{
  "activation": "gelu",
  "init": "orth",
  "lr": 0.00206
}
Each number is 50 + 10 x the weight over its row's rms, rounded and kept within 0 to 99. Layers, rows and columns count from 0. The size before them is the row's rms in percent of the matrix's.

# up: layer 3 MLP up, 2240x448, rms 0.193, rows 496-526, columns 112-223
# down: layer 3 MLP down (transposed), 2240x448, rms 0.131, rows 496-526, columns 112-223
up496 101:33 40 53 41 51 44 62 56 47 37 57 47 47 56 53 23 37 40 47 44 59 60 58 52 55 46 46 51 59 52 45 57 35 49 48 61 54 53 24 49 41 57 43 51 45 69 36 44 49 43 55 32 63 43 64 53 39 62 34 45 54 50 42 51 56 50 41 49 48 44 35 65 29 42 44 47 35 56 31 36 43 68 58 49 61 52 43 50 58 29 57 50 65 56 64 51 45 49 47 39 66 55 49 45 56 53 40 40 64 55 42 66
down496 099:59 59 40 45 56 52 61 47 44 46 62 58 58 49 53 27 58 44 33 57 44 36 41 40 56 40 46 59 71 38 47 51 48 39 47 45 59 42 18 46 45 48 54 61 61 50 44 61 48 55 68 57 50 51 42 61 64 79 42 44 38 53 36 68 39 46 36 65 52 46 41 62 46 28 37 44 24 56 62 50 52 45 43 38 57 60 48 60 60 26 52 50 52 37 41 37 39 45 40 56 64 56 43 58 34 51 58 47 59 40 40 64
up497 098:37 48 49 54 37 42 55 57 67 43 53 47 58 63 48 46 54 49 63 32 58 48 47 39 58 65 48 47 37 44 54 35 60 50 48 51 38 51 52 49 45 57 61 49 67 49 55 64 53 57 46 40 42 72 62 68 48 54 67 61 27 51 60 58 55 52 53 60 23 50 54 52 32 42 41 53 69 49 33 51 39 47 45 46 53 56 57 51 41 30 57 46 26 46 71 54 31 43 63 54 55 64 54 53 52 53 48 61 49 55 53 53
down497 099:56 57 46 60 39 56 44 47 66 58 46 63 45 51 39 52 52 50 66 48 54 64 58 63 44 47 48 59 56 54 77 50 63 57 26 55 40 51 41 51 66 55 51 49 32 49 51 35 41 46 67 45 64 49 43 59 40 40 65 35 47 48 63 40 53 48 64 55 68 45 62 58 42 40 53 43 49 54 51 57 49 58 44 32 51 48 42 61 58 50 60 56 46 50 46 27 53 61 56 40 55 67 49 52 33 55 37 33 52 47 55 53
up498 094:44 47 46 75 42 50 44 44 33 49 55 49 45 48 47 65 37 41 44 40 64 41 57 37 65 48 40 47 51 49 60 49 62 43 48 44 56 50 50 42 47 56 57 57 66 47 50 46 58 58 52 57 51 58 37 43 57 45 42 48 52 56 59 41 47 60 40 60 30 51 41 40 35 72 38 39 61 56 40 68 73 44 51 33 56 54 46 54 54 48 42 76 42 45 48 46 66 54 44 29 52 52 63 42 73 51 49 47 53 56 51 29
down498 093:43 51 40 46 55 51 44 31 39 73 42 54 53 55 51 45 56 45 61 61 45 51 38 61 62 42 52 61 50 47 58 42 57 55 36 57 50 54 62 61 38 59 49 49 53 52 44 38 68 47 54 54 38 43 41 44 59 47 54 40 63 48 58 53 69 52 33 51 48 47 53 41 54 26 50 44 38 52 26 42 48 58 57 40 56 51 62 59 39 62 56 74 52 48 50 49 39 24 48 42 55 34 66 35 63 51 29 32 49 61 49 40
up499 121:54 55 52 47 59 62 44 68 58 66 46 43 54 46 38 58 34 53 46 69 56 42 63 34 51 36 61 53 56 63 45 50 63 49 42 45 75 44 57 55 36 47 50 42 55 40 58 43 44 49 38 55 52 36 33 49 36 53 60 58 58 55 33 50 29 54 47 56 57 42 48 44 43 39 46 40 47 55 46 40 44 51 40 47 56 52 58 56 50 68 44 50 61 50 37 54 47 60 43 48 54 56 52 67 65 54 51 53 44 47 49 48
down499 115:24 43 54 38 39 47 24 51 48 51 27 41 53 54 48 55 11 53 47 55 48 35 52 51 57 46 45 41 72 57 58 56 45 58 40 63 42 56 58 41 56 69 53 62 38 66 57 37 44 53 65 39 52 57 44 46 48 46 53 49 48 44 30 75 63 58 31 51 58 43 51 39 40 54 47 25 53 55 48 54 35 53 65 43 57 65 43 53 62 58 38 59 60 41 57 45 41 45 48 59 54 32 44 62 50 56 51 70 57 54 39 45
up500 096:49 39 40 52 60 48 62 45 66 50 63 48 67 61 56 61 55 48 68 46 74 44 42 41 69 49 61 46 34 45 36 56 44 71 34 58 55 62 49 49 47 40 49 52 43 61 49 54 75 41 52 34 51 36 22 40 66 41 39 60 36 55 57 46 32 50 54 38 57 53 41 45 48 53 41 47 59 57 42 64 56 41 37 53 61 46 58 50 40 49 44 45 45 46 49 47 53 72 63 49 47 32 38 59 42 51 63 28 33 46 51 65
down500 098:60 63 43 36 35 50 35 68 39 54 74 45 59 52 46 56 57 52 37 51 69 48 60 61 55 61 55 41 42 29 39 60 52 55 61 61 57 56 63 43 39 54 43 49 46 54 50 65 56 62 60 38 42 52 53 35 79 48 26 57 45 58 66 44 36 51 61 45 50 50 55 40 47 52 52 53 59 72 34 56 53 40 36 47 63 56 44 45 37 51 49 46 65 39 62 29 30 50 69 40 49 45 29 34 52 38 50 52 58 66 43 49
up501 093:55 33 45 66 33 52 44 34 34 45 43 40 45 73 53 53 34 50 45 55 52 48 71 50 44 43 46 50 52 54 43 58 47 54 52 46 50 59 48 49 46 44 51 37 49 51 21 52 54 48 50 70 48 44 39 51 49 59 32 45 56 39 25 51 53 61 48 39 48 45 28 42 38 39 50 45 54 52 52 65 52 54 64 61 42 50 50 35 61 43 59 72 42 43 54 41 64 56 35 45 39 40 43 41 60 50 52 63 58 53 54 50
down501 092:35 34 57 67 45 44 30 49 38 51 67 40 66 57 47 66 42 52 48 47 46 62 48 54 50 59 48 51 72 51 34 51 62 47 54 66 47 34 51 43 79 23 32 37 58 46 43 44 48 53 51 69 52 39 45 59 42 49 51 44 45 50 45 47 45 60 58 47 58 48 55 40 53 45 44 30 73 54 59 50 64 56 47 44 58 46 52 41 66 60 50 64 60 66 45 53 65 53 56 46 76 62 46 49 50 58 75 37 57 39 56 56
up502 101:48 41 60 58 51 46 64 31 57 40 55 51 30 49 52 56 51 41 48 41 62 47 50 69 46 42 54 69 58 29 45 58 47 52 59 44 59 45 59 61 55 43 58 50 53 45 56 61 41 49 47 61 46 62 63 45 46 39 47 54 40 59 53 55 35 41 44 65 46 38 49 36 31 41 51 60 53 40 47 33 46 68 38 49 31 60 55 65 67 31 45 72 53 36 57 49 62 72 51 47 39 64 54 52 43 41 54 55 57 38 29 50
down502 101:48 46 38 51 36 32 36 50 38 71 60 69 36 36 41 55 52 57 45 60 54 48 66 33 42 49 62 52 50 54 60 60 51 42 52 59 43 43 44 49 63 37 71 45 51 45 49 69 39 57 54 49 51 50 17 25 61 46 28 74 53 46 48 58 38 27 55 42 52 48 48 60 44 55 43 48 48 65 36 26 54 65 41 36 46 33 41 48 42 47 35 44 50 54 46 63 32 48 50 46 47 42 55 39 54 54 54 64 65 39 42 49
up503 096:47 52 54 51 61 60 50 52 60 36 45 49 47 54 57 39 61 49 75 53 35 45 71 59 70 41 60 57 51 50 70 46 70 44 60 42 60 49 41 39 68 46 34 63 55 60 62 53 45 33 41 61 63 48 55 61 54 40 40 52 45 57 50 39 62 57 49 71 66 60 54 46 53 39 41 52 40 65 45 60 34 49 57 42 44 47 42 24 32 56 41 44 46 62 45 60 50 43 71 55 41 47 51 45 57 52 48 64 50 56 64 26
down503 092:43 60 50 53 46 57 46 54 41 43 37 49 41 42 59 45 46 47 56 55 38 38 53 47 37 65 55 74 29 64 54 47 44 65 50 54 41 41 44 57 40 55 54 58 31 25 55 64 74 50 57 43 59 64 73 49 71 50 47 69 50 47 48 59 34 54 45 48 49 49 49 61 47 58 41 43 55 27 43 56 74 52 61 35 48 52 37 29 42 42 51 36 58 52 43 35 74 59 31 65 58 64 65 19 58 54 55 74 56 56 63 54
up504 099:50 52 43 48 49 52 50 65 47 51 62 65 51 46 30 70 41 47 47 56 64 52 53 60 26 67 44 52 51 33 64 58 51 37 49 64 57 56 52 59 50 45 42 42 60 59 27 44 57 54 52 57 44 59 59 54 51 55 24 50 41 38 28 40 52 55 32 54 39 36 54 48 52 46 44 44 45 48 37 40 51 38 43 49 58 62 53 46 47 43 58 46 47 48 30 61 69 52 40 57 46 28 58 50 48 37 46 46 65 58 47 56
down504 094:34 48 41 51 46 49 49 46 29 51 49 60 49 58 49 30 47 51 60 54 67 50 38 32 52 56 52 62 57 40 63 64 54 47 45 52 41 55 49 39 49 43 47 34 53 37 44 56 47 55 47 37 37 29 50 46 60 49 47 58 21 53 28 34 57 45 50 55 45 64 45 48 51 53 59 34 49 48 52 31 70 49 45 27 72 58 46 50 49 41 43 49 44 46 42 53 45 50 35 54 44 58 61 64 44 53 43 54 53 46 61 57
up505 101:47 53 72 47 36 41 58 44 39 38 55 33 61 54 56 62 42 52 45 37 61 69 50 49 47 43 54 42 43 46 48 46 34 28 49 52 40 50 52 61 28 44 61 49 50 53 53 65 57 38 52 66 61 61 60 47 47 45 50 57 47 61 36 22 48 64 48 47 59 60 41 38 50 79 39 32 28 56 49 39 51 52 37 70 54 45 52 51 26 48 45 58 40 41 48 48 70 40 59 43 39 42 38 68 45 55 56 53 35 52 48 59
down505 103:47 39 61 57 42 37 52 51 48 64 54 39 30 51 45 53 53 64 46 55 44 59 59 46 50 35 59 36 45 65 48 52 52 73 52 36 32 40 56 45 42 29 79 52 43 54 58 40 60 37 57 57 64 42 44 48 46 59 38 45 40 56 45 44 54 61 51 64 62 38 46 46 65 58 50 35 37 75 33 29 47 42 39 68 55 59 48 21 32 42 67 53 50 40 55 38 57 53 57 42 62 42 59 48 49 39 53 59 51 56 46 63
up506 101:59 48 48 59 39 52 48 65 59 45 42 37 46 56 43 29 57 34 62 56 59 52 39 62 52 43 47 41 38 44 40 54 40 50 50 55 72 50 39 59 62 48 39 53 58 41 33 78 52 50 57 61 60 58 42 40 52 50 63 43 52 50 40 38 68 50 50 41 60 49 41 61 46 49 65 44 39 50 43 53 61 52 58 51 86 57 53 55 48 63 53 55 48 44 64 60 46 43 53 43 63 54 35 55 42 63 57 46 56 54 47 51
down506 109:32 68 49 49 43 55 36 44 48 50 44 43 64 57 46 53 52 34 33 48 63 52 57 35 56 38 62 47 52 41 67 50 56 56 45 55 55 54 69 51 70 30 59 65 45 51 67 40 46 52 41 46 40 42 60 54 58 44 44 53 46 49 41 49 50 53 41 57 60 39 44 45 56 57 66 57 60 49 45 41 68 49 41 54 58 60 57 59 77 34 63 48 65 26 43 50 56 50 49 39 57 47 56 42 49 49 29 39 58 56 42 68
up507 104:39 61 61 43 57 40 43 43 65 73 46 54 45 30 39 44 60 47 46 30 40 49 57 27 72 53 27 52 44 64 57 59 52 72 56 49 32 47 60 61 46 45 38 41 63 37 55 45 48 53 55 33 46 54 76 31 50 62 42 70 40 42 48 38 52 64 46 50 29 51 39 60 47 44 49 42 46 42 62 59 53 28 48 56 56 50 57 48 34 30 67 48 40 47 46 28 46 40 60 57 48 55 41 42 40 33 52 43 45 43 50 50
down507 098:62 55 44 45 63 44 40 50 54 39 54 51 75 72 69 41 52 49 65 50 49 53 57 52 48 42 59 67 32 41 43 51 46 36 40 51 57 64 57 34 50 48 54 53 37 49 38 55 65 27 54 54 57 44 29 57 52 52 55 48 51 63 57 57 41 29 52 48 63 62 53 48 46 47 48 40 47 59 64 28 49 71 52 51 49 41 44 54 59 61 48 40 57 65 46 62 38 53 41 39 47 47 47 48 50 60 53 53 52 50 57 56
up508 095:52 28 43 66 43 45 62 39 45 58 62 57 51 48 49 52 49 59 41 51 66 62 55 47 51 45 54 47 62 60 69 62 43 56 52 53 48 45 50 62 49 57 58 41 55 63 60 30 65 50 45 46 71 54 50 63 49 43 49 59 67 40 43 53 57 51 61 36 45 64 60 62 44 60 63 49 33 34 64 56 48 32 65 51 65 48 47 63 59 49 43 47 59 35 53 76 54 46 45 35 47 31 58 62 51 50 39 59 55 58 55 38
down508 095:45 49 41 35 53 59 50 47 44 55 37 57 40 63 57 48 66 56 64 39 39 50 40 42 59 46 46 70 34 47 44 50 55 48 64 56 45 50 54 46 48 53 58 30 32 43 52 28 46 55 53 26 44 53 50 54 42 49 39 49 59 58 33 33 47 42 52 47 40 71 61 49 46 53 55 51 67 46 66 43 48 51 52 46 35 65 26 62 55 51 44 50 48 55 47 43 53 55 51 46 32 46 57 32 38 54 31 47 67 49 59 51
up509 100:40 47 51 35 38 67 41 68 39 76 53 35 51 50 30 71 60 44 45 60 48 43 47 37 57 46 51 58 53 53 52 52 49 47 58 44 49 52 57 39 48 54 50 41 62 60 50 36 54 52 66 45 55 58 38 59 43 32 35 47 51 48 57 70 36 54 71 67 52 34 50 53 71 31 48 59 62 42 59 38 36 48 50 67 36 59 65 65 37 33 53 47 49 40 47 57 69 57 47 53 50 50 35 58 40 40 45 64 62 53 53 50
down509 100:43 49 54 58 55 60 57 53 40 41 54 55 40 56 27 65 54 53 52 60 56 57 58 57 45 42 49 53 35 43 52 58 39 49 55 71 49 53 36 44 39 39 44 52 51 42 35 51 37 49 45 44 44 50 50 43 49 57 48 47 67 60 54 38 67 28 68 70 36 56 57 64 52 58 58 53 60 53 49 42 51 38 35 22 30 61 47 45 47 35 54 51 53 35 47 41 37 40 52 58 42 39 39 49 52 69 66 56 58 42 68 43
up510 100:47 58 28 35 43 60 63 46 42 64 46 55 49 50 54 50 52 58 35 60 35 44 44 54 64 43 47 50 68 58 60 41 40 54 68 51 43 59 52 59 56 41 40 54 50 45 42 50 70 57 56 60 51 54 50 52 33 50 48 59 47 43 46 52 59 46 49 57 56 37 45 41 51 38 47 70 51 40 66 43 46 68 68 42 45 52 50 66 48 60 66 60 43 44 51 53 58 49 61 48 27 36 59 50 45 61 37 55 31 69 56 60
down510 100:48 50 34 34 51 52 48 43 33 39 67 52 42 42 63 37 43 44 68 46 37 61 52 38 48 66 57 35 40 61 52 60 37 37 63 46 49 64 30 39 56 66 68 57 54 63 58 63 43 53 68 50 55 47 43 37 51 59 16 54 28 39 48 61 41 49 45 53 39 53 54 41 41 47 45 50 46 52 49 53 30 51 54 35 43 66 60 34 34 52 48 38 24 49 58 71 57 55 47 53 49 50 47 61 51 57 60 49 40 67 31 52
up511 100:45 51 38 47 68 52 48 49 49 45 62 41 53 52 45 48 49 52 54 49 52 54 45 52 40 55 60 48 47 55 67 69 53 33 53 30 42 49 45 36 50 49 53 51 63 35 57 46 46 51 52 57 54 47 71 43 38 58 51 46 51 43 61 49 38 28 41 46 49 55 59 38 64 47 48 43 43 44 58 42 50 35 43 61 60 56 62 34 44 48 51 57 51 49 53 51 53 52 51 59 64 53 46 39 41 60 52 40 39 63 38 32
down511 101:54 58 45 47 43 42 43 37 42 32 47 41 51 41 48 41 81 51 40 58 48 61 64 36 52 51 53 48 61 43 36 57 32 53 48 35 58 36 47 62 55 53 33 37 62 31 53 59 58 70 53 42 53 63 47 55 54 80 46 44 55 50 45 37 53 59 47 37 50 59 35 70 57 58 65 41 36 52 43 53 62 39 55 65 44 69 36 50 52 50 65 36 64 54 44 40 58 55 68 53 41 64 60 49 48 48 58 65 41 60 69 44
up512 106:53 40 43 71 45 55 51 54 36 54 33 47 67 61 26 43 40 65 54 33 36 53 51 50 37 53 50 57 62 54 58 59 53 53 43 41 41 51 46 46 59 65 52 30 47 33 42 52 45 49 45 65 46 40 76 53 51 60 43 46 56 51 51 60 60 76 47 42 40 46 46 59 29 26 35 47 38 39 46 52 55 50 49 47 65 37 51 61 42 64 54 42 63 60 56 51 64 27 49 67 61 36 42 52 41 50 49 37 56 45 55 57
down512 103:49 66 67 54 48 66 71 52 62 53 66 61 51 45 43 55 50 63 31 46 55 56 54 61 30 57 34 47 48 46 51 49 51 60 68 47 52 56 50 63 49 34 53 43 34 37 38 31 49 31 58 44 34 51 61 66 56 56 62 50 57 60 51 59 40 52 54 50 46 37 66 60 29 50 47 47 52 48 63 68 61 55 46 54 50 50 52 36 41 43 51 63 41 40 50 55 39 63 58 58 42 60 62 44 56 46 58 54 48 50 41 69
up513 098:46 51 59 56 58 55 53 50 27 52 54 53 55 63 35 66 50 47 51 45 51 49 50 39 58 63 56 36 49 42 63 64 19 61 53 33 50 53 70 58 57 40 65 48 58 40 56 47 51 64 46 44 70 68 44 63 61 43 52 64 34 60 46 35 41 39 64 50 35 45 69 50 49 58 43 68 47 57 70 59 49 36 53 47 54 47 39 45 41 56 52 64 51 43 46 44 54 56 40 29 53 62 58 62 39 51 45 61 65 55 39 52
down513 098:55 54 34 37 41 44 45 58 50 57 55 67 20 61 56 54 39 46 45 34 53 39 40 43 53 53 38 46 36 59 53 37 52 56 62 48 47 50 25 41 49 42 75 49 68 60 56 69 43 54 54 49 44 56 49 59 56 55 54 58 54 73 44 52 52 37 71 46 58 46 50 27 55 40 65 48 50 54 61 41 49 48 68 46 49 40 68 48 48 55 48 53 56 26 52 44 42 38 42 72 60 44 46 61 42 53 70 35 43 46 70 54
up514 103:52 36 53 41 60 50 48 53 37 61 45 41 51 28 40 41 42 53 80 55 47 44 45 52 46 76 44 32 58 34 58 59 62 55 54 66 37 52 63 33 42 55 46 47 54 42 39 63 62 36 44 67 62 60 63 49 60 47 45 47 65 77 52 54 47 52 41 43 50 44 50 34 52 46 55 50 55 62 57 53 18 46 53 48 50 52 31 63 37 43 49 44 42 49 42 40 50 42 53 52 49 42 54 46 20 69 56 51 50 33 61 42
down514 102:75 36 48 40 58 59 48 53 52 49 38 60 56 68 40 56 43 43 34 72 59 57 39 45 51 49 51 46 60 54 37 57 49 43 61 45 45 33 46 27 51 51 41 61 44 78 30 72 42 38 52 59 41 46 55 50 64 52 45 43 54 49 59 27 33 42 46 55 54 40 48 64 44 45 48 43 57 69 45 57 55 61 53 39 56 51 79 46 47 74 49 44 45 49 49 49 69 41 46 56 48 67 36 44 42 43 55 47 38 31 43 56
up515 103:41 51 60 43 54 62 63 47 50 47 34 60 54 54 47 47 59 56 51 60 49 52 42 32 58 57 59 48 42 49 46 41 48 48 54 49 40 53 52 35 30 44 39 63 62 33 54 58 36 70 46 50 60 64 48 54 53 55 48 46 53 60 55 45 41 42 52 67 64 58 58 56 47 49 46 52 45 56 49 30 44 48 46 68 34 45 70 54 60 54 32 60 27 54 56 57 62 51 74 47 68 52 40 51 60 51 36 52 66 58 63 54
down515 107:37 58 46 83 44 36 44 33 48 64 44 35 55 46 45 64 53 59 60 49 46 45 77 55 45 31 70 43 50 48 55 50 64 60 46 50 55 55 56 51 54 38 50 36 51 41 43 46 53 47 60 66 61 44 47 55 63 52 43 55 51 50 51 49 44 46 53 50 53 29 49 53 27 47 42 64 49 71 53 50 64 47 62 37 63 59 49 41 50 58 49 53 50 32 60 54 67 33 43 56 61 38 53 58 51 58 60 42 56 49 75 40
up516 101:53 54 49 54 50 64 48 45 35 31 44 43 50 58 64 30 37 43 46 48 42 42 60 38 39 50 47 41 48 35 48 53 67 34 51 47 45 55 46 52 46 43 38 45 68 65 54 62 42 58 48 69 51 33 55 61 53 44 56 35 44 21 60 49 59 48 37 47 41 40 41 47 33 36 61 53 54 65 59 47 55 62 28 44 48 45 55 49 56 42 64 41 27 50 71 44 48 44 54 57 43 51 67 35 48 55 51 53 65 53 35 40
down516 097:60 70 44 53 51 35 46 49 54 55 34 49 45 53 53 35 30 43 51 35 48 55 50 63 57 44 66 55 53 39 59 50 73 43 53 47 52 62 60 59 30 58 36 55 37 50 51 43 52 63 61 59 73 48 53 58 59 52 50 42 59 41 47 58 58 38 44 61 59 46 46 52 43 63 57 52 39 61 43 74 38 44 59 40 36 35 42 52 60 60 36 35 36 46 65 58 26 49 36 29 26 52 42 52 60 61 36 37 51 56 47 37
up517 100:53 46 65 57 45 54 54 54 48 55 40 34 47 40 33 52 47 58 47 34 58 37 69 40 50 48 40 61 49 73 64 57 45 34 31 45 40 48 41 65 41 65 43 51 36 48 45 46 53 42 50 64 56 57 48 44 64 62 56 45 61 42 53 48 54 61 30 45 47 60 60 47 53 35 36 65 54 59 46 36 61 54 60 59 27 56 48 52 64 51 42 48 58 47 47 47 60 51 34 42 41 33 39 49 67 30 50 44 40 57 46 45
down517 107:61 49 62 61 21 51 63 39 51 63 42 59 45 37 36 36 56 37 45 66 64 43 63 48 39 42 60 43 47 53 64 41 31 51 40 48 36 66 33 51 40 48 37 63 66 53 52 49 52 39 53 44 38 48 45 44 39 64 55 36 55 50 46 50 53 66 29 45 64 59 36 52 46 53 40 49 57 36 53 19 69 62 45 64 47 52 43 47 50 38 39 49 51 34 32 53 45 54 54 46 40 44 37 63 69 42 41 33 50 52 47 35
up518 101:53 59 33 42 40 53 40 36 51 47 43 47 53 34 49 34 38 46 56 71 47 43 56 53 54 61 56 67 61 56 68 51 56 35 60 53 52 56 52 39 52 69 46 51 54 48 51 63 62 32 49 62 42 54 56 53 47 43 45 41 49 43 53 58 55 78 34 33 37 55 47 65 60 39 52 58 54 50 71 42 49 55 64 50 72 58 46 42 40 58 55 55 38 32 54 52 63 56 57 52 35 50 56 44 78 51 41 57 42 62 41 37
down518 102:53 57 51 28 60 39 54 43 57 53 37 54 53 51 45 55 45 53 36 44 39 44 42 52 61 57 51 46 41 40 50 71 53 62 64 43 60 50 58 48 37 47 39 50 59 38 51 66 44 56 31 38 64 55 52 50 55 56 34 36 63 42 43 34 52 43 65 61 66 57 49 65 52 58 58 52 37 45 44 44 70 60 40 39 48 57 61 64 56 58 42 57 38 46 41 54 43 33 60 41 49 46 44 45 63 61 48 36 59 42 34 48
up519 099:50 51 45 61 43 41 43 45 63 47 49 51 63 38 46 52 23 49 64 45 59 35 57 56 39 39 49 62 40 48 62 72 75 49 59 48 41 35 49 34 56 62 42 46 68 39 50 52 46 32 51 48 48 70 44 57 50 58 54 52 65 45 55 48 52 56 49 46 27 54 49 48 53 60 44 34 36 57 53 32 66 35 67 48 59 44 47 47 31 54 46 33 43 55 38 44 58 35 62 51 55 54 50 16 48 63 44 56 49 35 26 50
down519 094:62 41 77 38 29 47 36 50 61 50 43 47 50 34 59 38 57 36 49 38 56 40 46 45 42 66 56 46 45 56 35 55 53 43 53 37 52 52 65 45 42 64 42 53 56 59 57 44 50 69 53 49 64 53 63 47 57 51 43 50 61 64 53 59 32 63 58 55 50 49 46 49 49 63 59 55 29 45 39 55 35 60 54 56 60 36 44 60 43 56 33 49 49 45 43 51 42 46 51 54 43 56 30 45 60 35 56 43 56 57 47 45
up520 098:55 52 60 43 53 49 44 56 58 40 70 59 57 59 55 61 43 45 48 36 49 64 39 52 55 47 44 38 48 56 44 38 44 51 33 45 45 70 64 60 53 57 58 48 46 48 41 26 50 48 47 35 54 58 58 51 61 34 56 54 70 46 42 49 66 50 47 43 55 45 55 57 52 55 50 63 54 54 51 26 42 34 48 36 50 58 51 47 56 62 59 63 37 60 60 56 51 57 45 53 70 33 57 30 60 67 37 52 60 61 47 51
down520 095:54 63 35 51 47 52 49 27 63 50 41 49 57 49 52 36 54 64 50 54 47 34 52 51 60 55 35 44 45 49 51 46 51 59 50 43 40 51 67 51 40 68 58 45 49 57 63 45 37 42 53 41 55 57 58 36 41 40 49 41 57 50 55 63 48 48 50 60 40 54 60 45 48 36 62 48 29 47 28 61 64 48 57 49 57 69 53 44 58 51 34 38 39 52 38 31 53 52 62 40 47 47 42 56 47 58 59 43 52 49 54 38
up521 102:48 53 50 47 45 55 42 38 34 64 60 44 35 55 38 43 54 38 45 62 38 40 40 50 61 36 53 53 33 59 64 53 47 60 52 42 36 58 30 57 44 49 27 55 61 53 34 71 45 53 54 51 51 51 54 42 46 42 35 50 65 43 43 53 47 42 49 36 39 46 43 39 39 37 37 48 61 39 68 56 66 32 67 38 45 61 46 63 47 51 70 49 40 60 58 49 54 51 53 59 59 45 54 46 55 41 44 54 40 51 62 42
down521 109:67 62 42 40 44 52 47 55 52 47 61 35 55 62 60 49 60 19 50 60 29 38 50 61 41 56 66 53 53 51 43 44 56 58 43 48 53 31 56 59 47 55 54 57 53 59 45 62 44 61 40 46 42 51 59 33 44 50 34 47 51 45 40 43 60 55 62 35 56 45 46 60 33 48 65 53 58 41 56 52 56 42 54 45 61 65 48 54 50 50 59 41 54 49 45 50 47 53 40 54 57 42 53 47 28 55 39 54 48 45 45 37
up522 094:59 53 45 47 58 53 39 50 47 43 42 35 41 62 44 60 61 58 39 59 59 44 41 62 56 54 65 37 50 32 52 43 54 51 60 53 45 47 71 42 53 43 48 50 29 46 66 49 34 41 49 60 56 37 44 64 47 43 61 65 42 40 42 63 43 64 47 66 58 34 58 43 59 34 47 45 68 54 61 65 40 39 55 66 57 21 53 59 53 48 49 49 55 51 49 56 51 38 49 66 54 57 53 48 54 51 56 53 45 50 44 37
down522 098:38 37 45 58 41 55 35 57 54 62 34 49 55 45 59 66 69 40 36 57 70 55 50 48 65 44 44 28 55 57 49 54 50 48 47 42 50 42 45 41 40 52 51 48 48 62 54 56 59 57 54 64 48 53 37 50 44 45 52 51 49 52 46 42 38 44 40 58 46 40 58 41 50 46 44 38 45 56 64 51 52 62 36 37 54 45 55 68 51 42 30 36 34 63 47 32 43 48 50 50 62 61 62 45 51 69 57 51 40 42 36 52
up523 098:67 55 33 29 45 59 49 58 51 57 56 45 53 51 66 45 42 66 37 63 63 28 34 51 53 51 53 60 63 68 50 34 42 54 42 50 50 56 62 52 50 32 37 49 61 30 52 63 56 47 73 51 45 42 44 62 47 46 41 57 48 58 50 58 33 54 19 45 35 49 52 54 68 55 56 35 64 46 45 31 43 44 47 68 51 39 56 46 23 49 61 52 39 53 55 65 69 70 61 44 53 60 48 49 54 42 51 54 48 47 45 36
down523 100:56 51 44 58 51 58 52 48 52 52 39 38 58 62 48 52 51 51 48 43 35 38 46 43 58 72 59 63 64 80 47 48 37 47 59 45 66 55 47 38 63 49 39 23 60 50 55 48 52 64 63 45 59 46 44 57 48 48 51 63 50 45 58 48 41 52 43 52 33 42 41 50 59 87 49 47 38 57 49 65 41 50 68 55 55 59 39 48 65 52 43 56 36 65 39 64 49 30 28 46 52 68 57 55 57 52 42 59 45 50 47 55
up524 102:57 61 53 31 42 52 44 44 69 42 47 50 45 51 68 41 40 68 28 56 62 43 35 65 45 56 52 35 39 36 57 51 53 57 25 30 64 64 63 52 56 59 53 51 61 53 40 62 47 51 54 51 59 37 46 51 47 35 51 51 35 47 48 61 54 46 66 37 50 72 44 53 52 44 54 39 41 50 43 44 45 38 54 58 41 62 65 54 44 61 25 59 64 62 37 52 40 49 44 56 46 45 34 58 49 43 56 42 47 51 37 57
down524 099:53 50 38 61 55 38 25 43 42 39 51 53 37 57 60 58 42 48 57 37 48 67 41 53 38 71 57 58 42 60 53 44 57 51 54 54 53 45 56 37 63 59 54 59 34 50 38 51 39 56 52 22 50 36 45 43 51 63 45 55 49 34 57 51 45 26 56 41 54 47 51 45 60 50 57 38 55 62 50 44 35 42 57 53 62 31 38 52 54 65 46 52 72 56 54 46 74 66 54 60 59 58 44 42 49 43 54 47 45 62 59 46
up525 095:46 41 52 53 56 43 41 59 62 62 49 43 44 43 36 68 54 45 45 59 55 48 68 53 43 37 48 45 47 43 63 45 50 58 53 43 56 40 42 53 49 51 70 63 41 57 56 46 49 61 43 42 64 45 42 50 51 68 60 44 56 54 31 53 67 38 55 47 51 26 56 59 60 60 74 43 57 65 31 39 53 38 57 57 50 63 62 61 45 52 48 59 51 62 52 59 33 35 53 51 62 64 60 48 50 61 39 44 58 44 62 52
down525 100:50 68 51 49 56 46 54 39 46 73 40 41 35 44 55 63 53 41 53 60 41 69 23 49 24 64 28 49 53 63 57 49 60 62 41 53 58 57 54 35 57 49 67 36 47 53 53 43 36 51 43 63 62 49 59 36 69 41 38 44 59 62 51 46 53 39 46 50 51 54 25 60 50 43 50 49 50 61 42 54 59 41 58 60 34 38 43 35 57 47 71 51 58 61 41 43 66 40 60 52 63 66 50 53 45 43 25 62 65 49 47 51
up526 097:44 54 58 61 52 35 38 49 42 44 41 42 37 48 64 47 48 48 55 60 68 59 36 68 36 55 32 56 43 54 68 43 43 65 30 30 52 40 35 38 44 55 32 54 63 55 35 58 58 48 59 65 48 43 42 39 53 38 61 54 51 39 58 36 52 40 62 53 69 70 43 71 45 57 41 43 28 54 63 44 64 50 48 46 60 49 43 61 56 65 34 51 40 59 63 59 59 56 65 60 59 52 56 53 69 40 61 56 64 43 47 34
down526 092:59 25 50 58 62 46 32 64 77 38 61 48 31 56 28 50 50 51 49 53 52 39 44 50 44 59 50 49 43 41 53 51 37 55 40 22 32 48 49 57 63 54 39 43 44 61 51 47 66 68 38 50 56 44 41 48 52 39 59 54 59 56 74 55 55 44 49 56 60 50 41 59 28 70 45 54 59 57 48 51 58 61 61 29 55 51 42 56 52 46 40 52 31 66 59 54 53 49 55 34 39 34 46 63 51 57 42 59 50 57 62 39